config.yaml
intermediate_size: 1152
positions: "rope"
tie_word_embeddings: "early"
parallel_block: false
init_std_down: 0.00549
train_tokens: 286500000
Each number is 128 + 32 x the weight over the matrix's rms, rounded and kept within 0 to 255. Layers, rows and columns count from 0.

# layer 2 MLP down (transposed), 1152x320, rms 0.0576, rows 438-441, columns 160-319
[[ 94 111  76 133 119 174 143  89  82  78  74 162  66 135 125 141 128  98 134 180 128 176  96 119 175 136 158 162 129 121 193 176 138 108 109 216  93 145 144 124 174 153 140 133 103 110 124   0 125 118 189 124 140  62 190 106 146  99 100 115 130 136 121  64 111 131  94 117 154 136 132  57 165 127 160 123 186  65 106 198  89  84  74 119 122 150 159 117 121  84 155  90 108  82 182 167 155 133 134 156 200 108 240 113 124 131 128 128 158 129 128 171 203 214 157 147 163 132 134 163 177  87 139  70 174 134 172 173 142 130 178 103 130 102 105 176 189 138 120 132  80 115 173 104 104 189 173  81 113 139  80 128 115 126 104 149 117 128 146 148]
 [125 117 149 172 150 221  87  55 154 147 180 131 142  85 117 103 132 130  96 147  39 139 165  81 146 106  92 156 141 103 142 106 133 141 132 131 134 155 114 145 111  98  92 120 181 167  81 159 101 171 146 120  87 133  89 158 169 132  53  87  84 102 100 133 130  78 170  75 137 106 120 134 129 120 185  99  96 115 164 139 122 140 138 192  86 172 124 103 131  67 105 153 158 157  93 136 144 178 113 156  97 121 125 140 141 136  93 137 130 161 101 168 163 155  94 108  99 121  70 129 167 101  97  98 149 165 111 113  84 124 121 125 135 125 174  85 147 132 178 161 135 126 114 120  92 127  95 175  79 115 124  82 157 212 107 136 171  78 121  96]
 [162 113 137 145 147  95  77 133 149 101 151  97 196 139 133 135 151 128 120 135  97 140 129 134 125 153 141 123 151 148 169 194  88 119 168 206 102 148 164 116  99 112 157  88  98 113 107 143  90 102 152 161 160 122  99 102 136 146 117 122 151 158 183 149  93 136 149 112 123 158 144 136 139 124 155 134  96 162 175  94 126 104 107 161 111  50 113 104 140 100  99 117 162  64 118 135 139 129 143 104 117 123 132 187 123 100 167 199 163 111 139 120 132 152 176 127 105 121 164 155 136  89 127 181 155 103 162 119 158 137 137  75  96 168 130 176  78 149 218 164  95 123 112  74 122 163 163  95 155 159 162  76 139  45  97 166 124 150 105 116]
 [149 104 119 104 110 175  78 104 118 120 153 157 145 141  74  96 130 125 129  34  99 173  68 122 127 156 143  95 138 146 118 163 141 153  96 105 112 149  95 167 191 129 193 137  97  93 138 115 164  62 173 148 129 159  77 151 159 112 135 161 154 113 140 166 119 113 119 129 141 108 188 162  92 144 199 211 143 145 105 100 161 133 213 144  86 151 119 104 125  94 118 160 195 121 149  97 115 106  97  83 131 129 129 152 151 161 109  68  84 159 122 163 127 127 146 151 110 128  79 122 159 124 105  73 112 151 194  80 132 130 165 145 102 107 124  92 159  75 119 111  96 119  75 119 127 130  86 127 161 116 122  95 189 136 118 140 186 102 158  99]]
# layer 2 MLP up, 1152x320, rms 0.0828, rows 439-442, columns 160-319
[[121 107 148  31 117  58  83 132  92 128 189  20 107 102 120  64 161 130 149 101 118 158  83 126 110 184 171 148  93 135 130  95 128 218 148 115 115 149 106  97  51 132 172 113  96 157 150 115 114 142 105  95 102 150 134 122 113  75 147 181 159  98  90 130  84 126 154 167 136 146 166 131  94 148  52 157 158 111 129  97 196 103 156  97 144 120 128 119 148 156 173 111 142 186 191  79 128 202 149 102 113 131 183 102 142 110 143  85 102 165 127  79 102 142 141 109 143 162 136 120 166 139 140 136 210  63 147 138 156 115 154 168 145  56 126 135 172  95 137  73 140 106 109 148 208 130 134  73 154 126 120 179  81 117 112 169 126 127  94 122]
 [119 142 139  83 187  93 179 139  61 147 145 148 109  83 113  73  75  76  92 151  66 107 148  90 129  84 119  95 142 138 141  96 123 101  98  95 219  26 100 171 144 128  94 135  89 197 149 113 111 120 103 148  89 157 131 142 100 163 131 133 111 125 115 142 135  85 161 171 154 126 141 122 145 128 107 116 154  92 102 171 130 165 160  85 140 160 133 180 105 166  99 123 108 154 142 138  88 131  91 102 175 166  98 125 111 125  86  76 110 124 166 103 161 133  79 141  87 147  37 181 118 137 138 156 153 173 110 167  98 174 114 142 121 108  90  87 175 141 108  95 139 118 110 139 161 104 110  96  91 133  91 154 129 188 134 147 101 126 156 174]
 [178  74 204 154 151 171 147 158 134 130 118 159  69 138 162 172 145 103 134 139 157 118 135 117 106 109  62  71 116 118  95 118 134 125 124 114 152 143 139 126  68  86 121  84 176 113 190 150 121 126 125 122  59 126  96  91 105 122 113 155 127 152 152 115 136  76  95 118  90 112 115 172 143 104  79 122 120 160  98 187  82 103  95  85 176 136 144 147  89 134 115  93 137 134 136 129 173 142 152 178 127 129 123  60 150 144 126 133 163  96 133 117 110 117  90 159 107 153 163 163  65 134 142 167  98 116  99 131 153 110 147 113 115 191 123 167 110 120 177 100 136 149 156 128 132 167 141 171 145  62 141 159 122 163 159 190 102  97 148 148]
 [207 129 115 130  74  98 148 151 126 109  95 100 131  77 139  80  82 104  90 104 155 141  30  97 150 136 126 171 145 169  81  79 117 108 162 107  92 133 111 148  35 158 106 117  72  67 109 105 116  79 153 155 139 157  95 149 143  96 164 136 122  98 133 135 113 152  88  94 118 122  55 122 107 111 121 168 100 117 125 171 158 148 162 120 172 140 155 116 116 188 108 111 153 125 107 159 193 144 141 121 108 172 155 101 203 107 134 152  99 131 159 158 150 153 167 121 124 137  92 167 116 126 139 172 121 145 162 110  72  66 125 123 144  91 136 173 111 138 105 116  92 137 165 106 101 149 171 146  87 115 129 146 175 159 110  87  78  97 134 127]]